config.toml
n_layer = 11
d_model = 192
n_head = 6
n_kv_head = 6
head_dim = 32
d_mlp = 512
vocab_size = 8192
activation = "swiglu"
norm = "rmsnorm"
norm_place = "pre"
norm_eps = 1e-06
positions = "rope"
rope_base = 10000.0
rope_fraction = 1.0
qk_norm = false
attn_scale = 0.177
bias = "none"
tie_embeddings = false
parallel_block = false
init = "normal"
init_std_qkv = 0.0308
init_std_o = 0.0
init_std_up = 0.0308
init_std_down = 0.0
optimizer = "muon"
lr = 0.00727
lr_mult_o = 2.0
lr_mult_down = 3.0
beta1 = 0.95
lr_head = 0.00785
grad_clip = 1.0
warmup_steps = 200
schedule = "wsd"
decay_fraction = 1.0
decay_shape = "linear"
final_lr_fraction = 0.0
batch_tokens = 65536
seq_len = 256
doc_mask = true
train_tokens = 348900000
steps = 5324
dataset = "wikipedia_en"
Each number is 128 + 24 x the weight over its row's rms, rounded and kept within 0 to 255. Layers, rows and columns count from 0. Numbers have three digits each. The size before them is the row's rms in percent of the matrix's.

# layer 6 MLP down (transposed), 512x192, rms 0.0881, rows 124-260, columns 128-159
099:118152139125149136167107114095149149134122146121139130103125133110148104098127132143182141147144
101:147133089127140149129141148117145152098145142080160137133131151128105151128166101154128180061090
098:126126137133153096151149133143099101124161092101119125101099142124111123128147124119137113095145
106:141090165125129133162125133135105147175140154140119144122148157122105188132133122138139118133169
099:162129129124124107108115169169130111151120120146082109108118132111125072132129166113100107125121
093:121140097150104100127126127107128134124092147168134140145138147148100138136104124095121112137134
102:131135149153106134131166129134138149146119083105138144093165117138115108097111142135104087088127
097:124132119101174147105158153150118167101175135132099119151103172154142158125128119161104175136129
103:103166146188131097107115145137120112142150148142118129128179142103103101122150171111125108184157
100:110130112143127118139142153141091113094170175120127115134134138103163147122118095141128109182147
095:150131097132130158135119164113131149111127114159116105111163143155190081130089163095140137089144
096:148161127154141096155137147123119166143151132117092110132131121142111152121095137107102113135126
098:145125097113156149175131126126154128098144151099093140094099117140088145152125104073146097116171
096:113162076129103128153118127111133153124128133100150092122148124131095148131133164127133107102149
100:091147128145122110085090109209126112161164106106128104113139111132142146151121124118144119183106
099:162167096134156132149149150178130124160151157144131111128107157149148129115116132133147118132168
106:138172104122144114111142161109137129145099153144139145097136124108107139135143101138110157101106
103:162083139133159157100157104157137090143107163175118136134151141112102123152126124137121132125155
097:141115127121106102163111164132113119093099108158145100111153088120071145145131082117069122151139
105:131093115164100149172115131125124109106151163137129109140138142108095179152115131136103085132132
114:124116125126115105148107156164127094106126158114159123127117094131134122135166161141148115106177
100:115126154155111150116124108103116107148115115171100156086162108173115155154138145130129142124135
102:145129090164138141102143128108148136119139163104080109152152126087131076099129108113157096098132
100:117156100118118186150108131109131134127106124136141135138123137105138121137110129132136104167109
099:119090127145150136132107116159140146149129121141111156100098102128087087145122094097092116126165
101:111103180103116112147102136115086113091083130153095124132140155159143121106126187112165178107126
101:152096123147135130119117167108150123123146146120146127094111151080137089172078140139136132102088
100:109138099136158114097132080120112115136162116135208133090112150114145160081188172107156134097142
101:121182141121097128114135144114087157155169113147093107100118124142116120145109179155134137148162
103:095135092114102119068141110130178128132125141084113152118119144156125099123133141130106149112182
098:175167146122137125105190102154148113094107158108190138113122138132125119137153111090152123143165
102:119103120106162134128095134094114146149144153160124113149193099085088134111175100154126144143109
101:133138123092115121125141079122144082142120154126125129132131131159127100167123112135119158131124
106:167107100106131096103130171180121119116179140107151132143118116110146125109096156152094148145159
100:104112164148169161147151127131181098190080129116084133146142107141115120097115103092147117166110
105:157105123117157091117152157127145161107173166136172111120103126096136172118127128120141105117154
099:144114095139167141092151112156137091150144146114128074102120116124079098118165146116141114126153
098:121118157141142163158140170128135145162133155122131100112175116170087144120150127113117174101162
097:103126114119136152120120090107137120142153141113127072202143137088125171119120187148164122115123
101:140146141088119112109066140147146143158123108143147141109172127165155151149126132122117142057129
104:116119130144107120117113132100138151147147132172118159113119170150117093155084097111132133162135
096:152122134128121131099059182175130115156110149133105128116090119116143136095115130164116125121153
095:154111127099072126125135140115140144104107157105157159181110147082088118142127155138103099093132
092:132115113124112139110073135109152129122125088109157145121130174145102112091137148121119108145118
098:104181114130108141135113139136160167126107175123148140098156123128112119133104133120126124139151
110:166141131118129123153119102117148164066114111090117104143130145146117145116121152108170102162138
106:162143134133099135116100148107129128165144136137121162132137130203139139179123115098133145148135
105:132132120093131144126107096081152158097106139143154115062093130102152165126106128104177134107135
100:128102119072132136124114129126135140092148075092095107141071071115116111130124135098143127137099
096:148129107107182122089124101110116121134124145107152161090157128148118170113122141118158089155156
108:136153120113117163112115105115130110106152151138139124166171118111136127144137127146108117095170
101:122145128149122106119119140119149094155115100110155184151083136146116155094119094128067161143124
103:161138161127128146112112179127097134099137126126129188165139157130120136089134103172105144113130
112:122125091149121141134093120100132113147141117126132109102162103089109149161152136108142102147142
095:110094111061145141131123122137081097095135126124131152071115134103100105142108113130103134148153
105:130136081111128133111103095096134097149102145112126176183143097102146126127145093136103140142098
093:106198144105137135116131099104103139161119114156138107144122153144130123121117100114112171117098
101:139128111147147141144132149130099130148175168137170128149141096115109109159088156164146099118146
099:096137144089145119163138101159088171135116119143115112141145128101155162151140106131084143161112
104:110151114105142123110138108217165084137105126108127133168171142119123148133135126098127162127138
095:123154164174130079161147124131056115158118167096125130173161117137118157154082112154138094162141
098:124121150119106139113161143125131110121130123085146072126133179125127145098106147120136169127141
104:097113131074112191151115124129139115081088092123151114139131097142111173139124106091146143102186
091:121147118151114166117128165162147135160122103137165117106145112108094111104093148089129110143097
094:113122118124149116150107145119140137146130095106106173123134132138167087118153149118101140150148
098:119140128123147156082096150105082128145115092098126133110102118123143109124156132109085117119146
103:130113120131102127114146122154102131105131113150153121127172130127165152140119139120108101105124
094:138153105140124170090154113099148140128123164097126126132160100098110115127107098105122168140146
094:112113100105110111108143114098135114130137167122113161126136116166147123165105156136141111117139
109:077139137112137059127111107144154131135080174117124133135140137138103106129136186118106184150098
103:097098140130113124138106104120110119137131170120106105186143172118112131159103175134134123124085
106:125138149095148130072161096143149095078133148094126113140109113106106169158137122098132169126120
102:153114139142129132131080163191096081144161154144151119118151151124125159124138134129132116149136
105:149108134085119118150137093100115096177118116144149139144098132105141152137170125146124129100131
098:112142152092168130129109173147139094100094131173168146159118153117138082088115113147144123153131
104:115166119122151103141156163138116126138168141148150127081108107144126113132101126136095084089102
099:100084106159123134118152152068137115120161120095140083140120150144123102155137125122096127133107
098:132095151138137137087094115163139124156104133112126133156141148183137159135146134145103111173081
105:117140105123168120094149111119113140145149114089129142081143126142156130061104099129130161107086
103:126168127150157132140178159137130168163125115136109149137127150147173145172075121103148152149113
102:137130116128167141164134130167118105143132125162148116132116150081126138147123177114114159136153
097:165104163140164138131130090125151121113138133178083117092140129117133110173120144143115091097101
098:115133156162134120131133143127088142070080138145126141115134140129097138155162160109126095106181
099:117118141176148145141121140118126153085108115139145130080099119150142114122153100116158123133118
103:101165135101118109117149119115125149124132134088116122061123163145120146143109156116132122178105
104:146105144125158186161156121127105117148138089153102113141149138109169114130128109174135105101107
099:148078150107097117091139120078116110111125155113127181122148115166140125133144115173160120174096
103:183174137106128135093165117111109112112140153145157099083118119129137153123121111110093169169191
100:144144150097135132119153154131118126083142117143154187099143144095151137151123127171114134133177
095:102103143149125122112106139136116111127172125130151105158154115140122110096108164128153129120091
096:159070134118165119154090166157154113112115134151131150103113131129160116147141123139181113117148
101:140191095076143063109149150153091112142178084164142123121125092114137150118114131143105108126134
092:146162098114101123099127152109129113137118093118098144093095107129099116108091127128120150132144
095:126147160125157156131097119107095133119139152149122148122132134141109103126140123136070158105167
095:132120132126141109113130113083131133132158137111179122117149152116088103146143142146117120117144
106:110131081134133136074118077155110113172156109095086165129101136137129171145106130152149096108145
097:156102162118119110134090124134114127110116099070156134150137115166096128138117110147176148132168
101:116159132157106096172116147148073177129117159099134120178189137120111116099145094154102142151098
091:107132117163115135108094156156088110130129180123162127139152114158108103137134134118129157147136
108:159108099078130119134124149085131155138141100154170139122094088105141183118146138143129097091115
103:123120113139103094130167128105164131155145126127135134140066113121159139146155126151113142095105
099:140108100119101116139170126113143097132156139103158088118085186129143168096151144145099125133143
102:162139119116121156139115114140139125145135130131144119184134157131090106139126141118124151112143
102:155132124141113141135123152173094126126142098136093132145100151141143169107161142128109115147154
100:149124109093080134122121133090143076087148140128120143162113148128134133094130133157145159162146
104:156093112119161123128103127083134110120128141118141129105153120136169083149127160089121125106140
102:127132116138147116110136091180111154135134136108144157114145120087093169140135153118097109123109
101:150136087164101178108130061118129120127117128089136166121164092113160112120132113147124179093078
099:163147111131104110113154120127073138151087194162138173170137101120119101164085091122165104157107
100:142123159133151135121191082129085120189133091148084117116124082145136140166110116158119118169191
098:149173147109093132122152135119153110113097133127096152113136166123136109116119144127164104121138
100:144096165154133108082120143110096132130126127106091119139124116130135120157117185122106123152150
104:103136125145118137148149150167160159117156116159125153117164123154137134107139149140072132156117
096:116116112099151151128134099141140142136164141106084139140121145121129071113107108098099110123145
094:137137161142153133100158136107136149104120151129155123134120132127149153096131135149146115167116
102:113105107106074112152145159160145124112116114108124106174129121133133145159118118129095147142138
101:127124166098137112077123144095132105119104110093109137158138135118137146140127094195105137120184
092:146103129153101119106102129108148126089065122131087134102125145128127134106125130143115092094124
108:109125138114115127134153111110104169123149144159102114138181161169161143131157092084080132164134
097:152079131149142110143087121115142125132095115104146171149137118142147128131129106130107115117090
100:138129079117103101103098098101137119116094088144123094136128113120148140086142105128123120114106
102:131075127111093089129101082118141131138098174089095130088124090118097145107113108155154161131156
095:098098130168122116099145149119100153107109136131122122110119113164133076112123113118120119095097
102:132107138136097122152164091135120135128133118118168128107087147160119123077161083120149125173104
103:131107125102150091085111132082140126117157127109160089149104131127148147106156139095145110126116
103:130121122141095143124117119166126121125157141077115111082146112134112116177134156115149122112154
096:155113139125112123079133100150103116097128164154109095169089103086115108126088129144166158117136
105:096140103116115113126161134179177151149160163156137126126139120141139139151164171117112079125174
094:105122147080110118127149130114166144116108129167131131135133122125142087123154109121114109121124
092:114100151157159128139115148125163151097090121145131133128156134144121126146113116127126152157148
098:133109135145119112113127112105150094106147125101121141139121085160136113115092151111122136117129
102:125137192083147112118128130147112117110122147120164103082113110141121117146163131116117149084139
093:140116156117171126110151111114164120117156146128123130175130119134134093077139138147166106121074
099:139117115120125148134148081170146088107118138217148159100111106102132118121126144124181133108106
094:152150094113113124122158122130141156110127099088146082116137120132117153126139120128156088135102
104:175149140099133111132108159082139135157167139139117146160128138140123155100126160115132124107157
098:086093138117107119111094119103123156127107100172109109120131071132114188117116151121131088139126
# layer 6 MLP gate, 512x192, rms 0.0842, rows 125-261, columns 128-159
100:135168107113142109150169126068122127134132135086173154133111184116129171157100118125094142127195
098:143062116134192145137159126145134149153108102113124087132119106082144115141123149115101085231107
103:174123115113111152143104114125102087130093131100156125140167167107137121146129110144114175145157
092:190104135118166164124140135129114121142139107115134116118167128123143084113155145137128088162122
096:133130118171171105135127117158094098107152120152144130084119141130129127150108115156151125134090
097:151137099101135095136132131115111112164160136084152159158214092128146133112140138101096117157096
093:104112115149140136100112175105098136132165094119137157148138140173128115125128135113142131132126
106:115109154138117107171143128166090154166105123124112080131109080127101137123126144115167150143107
103:153135125145126098133114155104107128127132121142145090079108172121095134126139116107085109150110
093:134097182143144116118123116157127123122123105096159104110147167157106164151133095127103100165106
100:126084150101144112123121116122107097139081124133156124147097118170151165148112120121112135180144
100:113139102080099147167151140125090103084111119131108099097119075131153143140110136132162114146158
098:097082150134127118109124152147130124147107111117154173159135128145131051120115110138165149108135
104:102100155165107117104104144138122103108110137126129142156104053114111142085140148154176129174124
100:100124123141130097091124117072105115140093105119168107110172107116111152168100127115148146054128
106:151123112100156136142145116114154115090109178140112134084123125138151140128113087091154124112134
104:145129071101167158145124136134129112130136122121095094133112135132132130147204112100166105101077
098:137130110065162134141091155097108174114142137124137098069130099104106087102079131153141137089096
101:109103100143113152149121117156115120118131176121146136108162092142116137155118165118142125121122
104:118102124101121170128152118144137129177153124119159115182106144163085102135142099134113130148137
099:129134115160112100158123156160180099122160117185149122071112144136128129136106141138135130123126
102:099155156126144141132162146101090131106101131099119150119124079126100136121135181143128081152160
104:104107139117103127150063148121121114135128119115154107097139133163133140069129157180117074128112
104:137108154112128125139146126136111121141118121145117147144118152125142144125098125152138129119139
093:146160123090114146115136124132108097138107110128120076158133117116117105112093115132100129080145
102:171107159103132071102128147166073139123147125147118128112174119126120118177124135113148101121123
104:142152137137147150104139093185112108113088137105095109126136123063141118093104126124100124121099
108:142076103118139131142065113146134105113164113120154149146117124128137110135147123152110130101102
107:103122153158140119149152147096116115153125136125155153101161149110144177144109139108128138167093
102:146105152143173111122142134142070131168141134121128155110150158160129159182080117138149118132174
110:129152123150130112099153130134126087155163138109138131098135132125118119125176117099112167135140
098:122135134153116140138138108122120088132114132123159163096152121193116152141101110123090115137193
099:187134147115110129150068104153134082120113170109135165152112145133103173135129108176146143155136
103:086117141132146128148151147130165155127155125103067098118138125159153153132112124148154120140130
103:131152160132086141148149114076120076106066110118154157143092130136108140177108131157152159120112
101:124171074162138137137117129180138081122155137110130103099116136096163105101152149134156144130130
095:136083126133141147165169138129135099121145119119108104152168102123061138097121087120117132093111
098:119101144109117146133069116138156112114134120127121148088147143105144131160118135162140149125181
099:093132120119133169133140141165165175134135134133107110098098136164155126130132102118122133133113
104:151133164128133135135112124104117144099127137130173092072117114109150163104134075134158103120130
098:136106102108111151098104153146138157148145093115109166130146123090097119097072107152121121137160
096:139146149161128166114116103161123139160129095123140111153188125132079094107107151124113145092125
096:154113124136167113099141136144132139136097095147169101114118132123164174130135104147130145128159
098:144122104155128117138107135129121110137157123125112101141161153169141190099123193166131173181105
113:128124121133097148140117138201135104138115128117119112072144090097132121139154130147131147143126
106:117109120138088152129130084111135119144120158109125103079109086134125108088124146183130126149185
107:120106085104154106139115150146122129168137142123156119077158143130112147124150105138155110118120
105:103098136159131119114164075153116077157110133124126147150138097120120122156143151164116139141129
109:112149108157146117103150082132114097110093121128142140074132138130136108158085127081111128132122
097:127107181109166139108085130144140132111146085135109146132089145164156130147117104111153119142146
099:134073184119145143157138107122109096131092120128128099169120167158141153145160139103136132138112
107:174104161119142120123153119135122149141066144112134070139090137116119145133133101110177137113113
107:113080085128131125140115093107078136123126123078130117129172131143116140151122151135143186111112
094:119089115133151093131143083109127102132154121118117130158119102074138152164097115147147145145125
094:111117128099109137114174104121149122100137162131122141107119142092164175141123139078120142161100
096:108149078123131098164143185156164114121123099134112130150151126126120096137106102100112125098164
102:158106134149165121132152117136114119105104126099093127144082130108115129161120146110146108127087
099:118118141111083131162129100147091145141130126135093149122157137119154146146135083090196178168117
101:077175114130149149138112129125128104101101121142126116093131129125131130095109102124153109133100
098:149148130143154088114183141136132169146106140088141090135139114115124143163141162128097124123137
098:109098104131124127100095121137140129120106086123175094097129137116119150152136133160139157146184
111:140142159135106124144171117088135102124129137134122103074160156121124137102117128127100122145118
089:130128121142136170132182144165117100148097106112122115129113145108125117105097140145122134148110
096:122118116116142135124158147148131125192136135139166193087155098130109113113109124141159096123112
091:128108097124097127124144128116142104125149161151108120107117152148124127112138131114149091148121
097:099151126139099132114137139177139133172148131132132169102150120107150146071129167127135109163101
097:141157137145147118093112149085132121108144124134134103095110121107097136124112109146132114132117
093:210117148148108121140111125106167105165083104138113172119154101097130157136135134148153126108118
102:123110158163126190103172124128181132126128148152120126148115138119075134143124111092108130115113
108:077121097095121137150132105113119163124138103132094079117098163152124120170137145119131137157153
108:092092159073157174090116117162145147157133131107139116089106113127118175145156159100151114147123
107:081105108148097128159074108113100119144086125092138149098122108128129101131171128127153115101166
094:164107080091124153125127101137115060094087093129114106125138161105143154118174135136137116144133
094:129121132130111106095083121112127095112121187118165097133132154134118144088092118133107133148114
101:104135090117121102107116165119122137148079120152150098101108098116121126118086089121157109096141
099:117142074117141129138102147102164129117108141149110186106139143114148143115121153104151149092168
105:116121072147140129108137137120123157151113147127144098094133125145089118178085159138155116142154
106:130084109140153117153174163136135179162142131147116138126127159134162141104130111167120125151105
098:146128134105118131156116132209127116141134116129153156078136178143152151157182125102109171112129
098:136118115119105118099117109103109104147137102147163108134150148137085106132122137131100113107118
098:140133127111141104118170114129151114156076138094097141125130127113125128137112122092178155136114
095:134145100099153059132130129087141131104093129131115131075166140172110099129119172120138122134163
108:120151131118156116166116140145155132106143118114135142088190134135117123128133188131163152129101
105:160107126108148152121090079145151097143126096122117141103160102100150174136113107149113090127131
107:152126109130131129118144131126103128167140135138139094156169164098109155128115120105147144119088
100:148104118173107112156105133130125117153116142104127110118151141192132139112149111157112098145136
098:169114163082099157080140121104131140130135134163148137123114164093139118175121138155131146163097
097:143133098117111129103139142099099093102112104126123113099082160142113093111137123115135105134119
094:118107139150142158131137105116104105172170135133142129106138139133129078135118110141126124144146
095:121114124135108108120108138167074103112101146113131119135138165139122150130141148139133103163131
101:156087161123123131112103140143105094098060120133169150099135137114124128125110130093131122128124
091:109097162103167106184140132107104119137126130094163097157112100120118054137143126113183129104122
095:131124118114098109141120125165145138142113117106103098086146102173152134098060111138136149168161
094:085126104124108175110131153139101128097074128164129133133120142110132167115140113101132141114128
097:166096200104156197139150121110126129096129116075106127127135146103154142113092176100100133112120
105:147145122110119136141109122158103129122104097108116069105147129101110143097135127120131165097098
098:136153124165192098133150069148173110090135151086139116095114125136131142133130154156150109109146
100:160122150134152152153143109170140166189145087136107123124124121163101107109132112166145100185141
099:150145133141123145103116194145155154108120151153129114121110138153125146141141136152159145087147
098:125115117119104150152116107077136121115119150099158140110146116060121131121120149206164119144138
098:131129136115114163131143166119168115150116126142147163121124153129168141124151087138129130134124
107:136111149135151124162116116154113124123145149120131096108132116114127164165168118140155133155115
107:123114137128112124123144094142113076143097104129145160134139115104161108122122179141138132091173
104:106157142133148141105120114127120137092097121124138118117149143166149182112156109163117154095115
106:090131141054180122145110108121096114084122118123141098082172111151071126154098137107164126134166
103:106145175118138108129144111105093102118170121110146149115138120127120128121150127129146160162110
099:137113109138185112113108128141146119133108130112105108089131115149107113133123121102114110153136
103:141123151121163111084112115119091116116111107157056177137129155122116113141095147140168135099120
101:160123141119136100108128150099098090121128162149144110086140119114094166144151096117164102112131
104:104103164151141187128145116148181137112149138106094150120135100130139145141128168125109094105118
101:101115118124118128182117150116132137092128091131160176091139092092144144101125092126132133127122
108:141122178119121194134164156134115127093125116133138129061132147076142108159107138118153152119146
103:139138130121112125111147096107083145130129137126122159118141112075152103102114146153146151128130
101:113087092141097080132121102147097111116149160122167108095084138105113121097125122174097114116124
108:127122112107140111131130054125108092071096147166121157109097163087104212139123116147156101119151
102:105103159112154132105118102121176129140093129149114158127118114158130097091128098106148139118188
092:147115123130140176125154168127112089126138131127160096103116132128140058150160120099124169123097
106:083161159122133150159143131135100128103125139098144128136102082159112131179113137148149150115124
096:118133136108132125115078127100129157151119122091126076120180138108126111141156113127134130134129
101:167170178132106169135130126122132103127107125097094116108112142091091160158132099142121149128113
108:123139155071152124150116116134113150076112130132138170093165134113130108169134122172153127093151
103:088110128103110134120123136134108150151106101160132095142130122112160172132138119144091103144120
102:124110157143118120119153102094131125126124147086162145140137141136121123106164105125153137137094
100:140135125065101113096139115157132109105116172085151133083139124115108175158095100066110121132112
100:107134156123119107125130157123131121111146117109163160144088204127170138200126116106121131166152
093:136122144127116133133116087150174097113144131150140116107142166108095121130115124104151118117129
104:083110150129127138149112128071104113174108126166083127144140128158126116112115132124119130120103
107:104090153138119125129146124141109128101142110147135150098171126123106118172147137099151153192107
100:139121139105118094092150153114113143095166126122124140137146131115155115153121138114142114097084
095:100101145131164171105119114164145159121162125153151083121147130103136171109117086101114144128084
106:097127148089159120141143133163109166123112138137168123091089094189125154112126091158157124076162
089:142096142132115122097134097123108119112148132138133142125118096114096132096109174100142138114142
092:146153146123118143107132109127084128133129089105122105127112160148092159123141091102112130172114
101:131120101133149099149156107106135134162120143145138133110111168173133174127122121108112135135106
091:142101137106113111113148115137107105103095123109117123160136105147087128150119137116135088139135
100:138145133122119160137127090140117105152130126122144166118144168163139141128055130148127141082129
106:087142099139089121120152131106157114102142107088168091133124113115129149144145157146193152156108
# layer 6 MLP up, 512x192, rms 0.0857, rows 125-261, columns 128-159
100:136129112108157150137139158103107098137154181094192166108132158136118122103100107129158141094128
091:118117129143155121117115115124164108151136177138132109111135088089136161105157086143143135169121
102:123096178109086119101142147151138160106137091138098128153092140097109129163086144140096116141162
090:081202109159137118151124145128142151136105126149110100147146114156088120088113103117123163105153
099:135150154104152118106108125120127112100103133093130088075168092113111147092173119145113142172141
100:134066151116135147097087166104127142129104156123092087113124152146119149144162125123128149123159
095:108144133118107189137076117149157120111115124132128143112138109133094143135140124141171149130119
099:135159115138134136136120096110144141115152164133120174108104151139144076114105139120161106114168
106:119128092166144156123157078190135125113148131128086132103114105136133122147129155146138126126073
089:148145149076103135150103131124134096114169183172096126159111174163100190185119121117128124125103
102:109169159084132139134140161132147089159120127138142110099133131162107143130101118125119105099122
096:099109136132141144114151132160126119093150108131108121113095083147126134191103139110163115098124
097:141097141139108137149134074115103100142140117155131186109121144141177140133165139140127134151099
096:099121132140101139163116130099147122120146144111184186151145106096134130098121146167155163168102
100:130109130075128098127119127155160133120127149160100115155131118088185160107157144102120091177110
105:134117104124137134147145114142149137136122113169108147108115130093168186103123139136151093104075
104:138116123079113128140125145114112136117141131139102098154115132097103137098159100104142157133111
099:114143101135129135146125130153100131137110169106098132127122154137110128149088084130133122133124
098:122116157125143157117084117129130111081155147105141113125150109141078107166095153141140091107119
105:157123113130139178122139136123094121140083139142143118087129102138130175062113133118172099130095
099:107115113147087123137163149168112138149162110125150161132150105135173109090117093137152156095172
102:125108147134125169108123144111129127143139136131102144118138109116121121165161121196135121149137
105:132135126126149153107111157088153110101097101086073136160088147133119129154177134137133083125144
102:097173107155161123092125097119108144133079156160114116151105144112109130152124111131101146115099
092:146102140127132083113119125096128074112117136206191119121159143116149098136141157140120087148128
097:127168136125092155085138084132172145117117147139140122143128130141122111151151128159111154167075
099:108086119140120140179092078129158110142158107096128115116152151109114135158121147154109145149097
103:133146079124124125071130179121112133151153143123132108125149138159117150141140104099100115143121
107:156096159105105180125109132148137125140152131136136130130105184127175119105129127151106143095102
099:135119147159126156145107153134167106106208095109143183111155131155111144133133145157102119120154
105:124121163124114160110134099075054085110124181117128082142136132120115122083109146121147130129157
103:116092133123116119180144120101097178051133110132124129136131148093133180117104111138120135155174
095:186162112105129137087133133158118128148123128116118151103157121123134105152134126126144118150150
102:133173155177130130122094158111119110124142122114098140142192109092128095105106127124185085112159
099:142093140095130155127147109129100104113129089177109113110101126157110125153101146132121124143149
095:183134126130117115143154120134156110150120130101133099126129125153145142137150122136120118127171
097:096154163083161119123149114157124107132118150119097124137138070161141168118090120111109167129107
095:120104074122143098114106168121101104158122124102111159115102133139109169100139142107102123125162
100:092112131143141120116169179101140128105139098111111150103100134159109088133155132153171129155161
100:116103153149119135143116123072156127105126125091117150092153150161123121123117159148124118195136
095:106107147130158113143125159142136145133126109130089116125130098108190143130100140108098143093155
103:147124158123124134115163125140104104153126175113113156135143107118153125101115116142096125121070
096:112139133151155138113127100085150103157102102188126128093123107153131144114083107136126131158131
097:111141121098074168079145141160130140101090147133115089137144148148120144122102142142108116111113
110:148130127135089134123175099116081146129119122120111115116107152117102159174113128083142125184151
097:135116120113150105116126118132126124101127167159102125127181155092150139149099096125170114098065
105:149147113117181080120129114138119159113123116101112128109108109127085144123129114133174077140187
098:068148110156118166177151145154105112163126145153114130136129098114147187116159141133111153170151
107:147177098143133087177128136130157113110142109172115135109116101146115139132133112197118111111122
104:134146144091161122134108117137138189075164114153132121078146127139124126106130116159128119137117
103:112136173172107156092112119127098136134125114120129168150101163113094143144151162099119142153122
101:107093131117128084125122093168132114149112119129126126144161111158113146153159150092124168131103
110:090138060118125156154116120125173141132114103105153105112135129141102124129132122086076094175122
102:144117103107107139098145156136175143146124100122150136152121109128062125116108093059151149135118
099:117101122134146101102081086115163114127119163075150190109114111143140144136146108083111137137121
091:151118121129146145194146104110190136114125135099126103122113118159129100132108113136101138163125
100:142165142110138176115143142133138112112090113173094149086138175133134169123148141129108111187125
101:144119149121137137116125158134149126136103106141131106134152108090124106162125125102066174167124
098:097130149121188098137088150138107098092118103120145142103134095096141112147107084128124144119120
099:143152141129121134131150118130161164125068134135104146122161101130151090141092162162057127103118
097:124125129141102152141145136112114103115115103124105121177135168162128099129104098101162198119101
114:119136136123105149136119102156122164173120119138117105153121119099150088143160120154135097103148
092:126122187066065182143108130124139113176097118135086114092118108133114181124139145142116114134157
098:137151151087127107133127090106098129139097134109126146120141146069149143166123107108067092145136
093:113131138143085122156144126126148143107160146147169132079132138166110123128090096156124132114150
103:131131155131124143116155150118101113131160114168112114141122143123081124155151137094136128092088
096:125109138142125054123118116107147124125144136109136067158157098152124142149147138132133128163095
096:123153099149132138142171144098111143116155118131154145174125134135140084149146127084176178173180
105:133131114082124169113122108115167125103069116130137111151157143132149136111133111130129139126116
104:089128124145105142157136148145103114143193147167131127105110130110130137113101164133140155139175
107:142098116173185134194122124125135102140105096131097136143121140110151108146133121111129176160121
105:064110124141090101082124145131129165132118097156119153092184154187129194133113134101124143160129
098:129113126092091161116128135097139148167101156122114129123118140125146079106121093126122126142096
095:157120150126152120139147125073150088119121162138159143134142167146111123090144113139098121106149
096:126150110099096123113172139102150115111138155156118129128110078124093097137089126170103113120098
102:083082107144126157118154097139146124164176175112085130152107124105159124121068140105149164130106
103:167091189120130166093144130132089143127141135151102120067116147110127090146192152145116145142153
102:143085138124121116119117110149151160075117134135134167158128115100112148116108155115086137097159
102:077135142187115118137093167117158101108106151118153163158098110149143149134088134153111145175106
097:095140114104170116142117127074130116120127174133125126147146116140127128132104134126147123156150
089:139127107131170125166170109158157132101097106131138126139139090133106167099100125115110082141146
092:131143139108162126113074115144135108111109102112123109099102152133125157106130144084135132136128
101:147099130129135100159137115130132154086126097121111146136124104156138110151121186163130140128121
110:152135115124114152111142167120137132132138147129131121164112169154112127093124111127129078133187
102:100115174118120174168166128128144131145104106123062114142129124105098128159098150097166131120107
101:117113177096141111165079134172134114157112128110175129083131120111109108078152107122164156119107
099:153124161136092135108138080106136108155135161100131130134119163151085107149151113145108168135122
099:124127145148166121130120109107160114087138113138135146146115152108143109100159092141162149142146
096:134133103156184173106147100097126127117119147153151117124135137109147154152119141085140128117128
095:118136141133089101068128099164143141133119143116115140117143143111133130141140125150109179114136
100:121143150148119087162120153134109124085144127115124131191120152128130151092113143127111134154117
091:102151140144172159102120142146105135128148117097125064117174126138089119131142130169096156126105
103:119107137090134155111123118129140142120140134155109080125135152097132133127141099086088112138141
092:113125097147120080151162118096147140170156119086132127158111118161135080145134141136141151166153
108:159119141153134098151149150117151116134041148148140088083120127106151128079149137067162118088145
103:122116157176133111093126104150109115145121086147157113156122124132121129156150092139078129115136
096:142112136136111124109147143129133140119125138147161167138126153116134122089137117137080174142120
097:123125128133110125100125125152147114168136163111121128144144112130136084103116184116167125106131
102:124111131131141137125118090142140173126166171214154125090112127146168132159146098165160142128162
102:165103078200142158147163127152147144125125133114126112113105108106212151123146170163153151139151
097:103156096136173133162111129092092116122148116167116138149126133128160120083128124129163125128136
104:094203106144106123145116119189168133150115102127121154119137155127098149148158139125150106121149
101:098136170098141148121166118137122121121104100139115094129135130184088122125112135127093153114107
100:136107125123130088142148118123144076109120144126092095105092156141140150091142085125123091143124
101:169129102136161106135105099145153153089146124166177157098131112155136133092160152134141120127118
101:098102103132122102088130174135138138145104146110136116166126134076155134100139095148122105110137
099:124104126137129155091160114107110119106095131140129137182088122135155107059149178148122119099159
107:106122124114151141167130112169158120084098100150090114117120121145137140147096143109106119127129
101:130156114148113122139156166133120135105094088163089175096130162090091132129088114102122150107154
097:143160129118084147146129114124141092106132168135144134132138165146085141158148119115134178177123
101:129131098139179138157146134147123136149121139091101143186118119110159143156129149122137133162089
102:138097121140110156162110130144187166114129117117194113143128115085140154122122161118159145103153
100:152141122146141126137171114099087163138112111114133147149107120156138090165099137124123143144150
090:124166119156141164135114144135119143036113113098147135157124091147069167140097126146121140091136
107:106134131120159140113142114125146154148127070121092144134132097136131142109159125119165119125138
101:076132141145110175183124106111158113146115142110135107139140139106128149156139119106145120139109
093:111168115082105104111100145100117104122138136131088133160139126154140154111128081109133116092140
111:102171135163128123123092115102160140133093132108142160110119105138141118122084107104150122132149
097:110119103118146155139146169092134127111157135153114146171124148132112150126063126133106088139129
105:151145140142129146120093102124158199148080108090127133121144100129187154127091117105165157104153
106:112090125146123158144100158083105120111144151125127132080126126090126077085151099141196103117131
100:112153136159107142196106123108113124134114109125134093118117163084116152140110133145110128172167
101:185133100096115146110113105129165111105110128117148135118083103115131116132126126177126108154123
099:164096136139122128180128135154094138124129161126142122190125142127100102132135128117120139139106
100:142119122147138121113087125119167141104125123135126103144102124155168135117146166096125090133145
094:166106135116116132119133119107093113144104135134139166088150095119129131125120155157182140112148
103:119135165106174148124142155103096143101140118117114103122115151127116108111147106124101115177125
112:125122126146144119108120171132118083104087090145175142151109110116166121127080131075123145148108
100:103152119129093148181151179127128123115130082109153114131136117104165166095108137145110144135138
096:179141151110146085070163137148094148121097115098101168137107107117140132164104107160129118116132
102:142116121161102092147115114132111123129135138157132131143157094111112132087092129101162135146142
102:145063120132147150151094144145129170104124128136134137157150149098130123144132131125098122157145
095:133141132145158102139106078110111150156128142140117129131145127134169078119109155130107099139131
095:163127125166118152151129162128132115128141122146191101118146138119156117141123157115095126153169
100:101141083104121131084139102162128104121125148065099139133161135124094125124112154151127118165108
095:137121140115113116120137110133163149114111108095138129153130095126106130149139128138077140136125
103:092121151134073141136174124152114148128168097145141125151123101126149146149114135156095151153107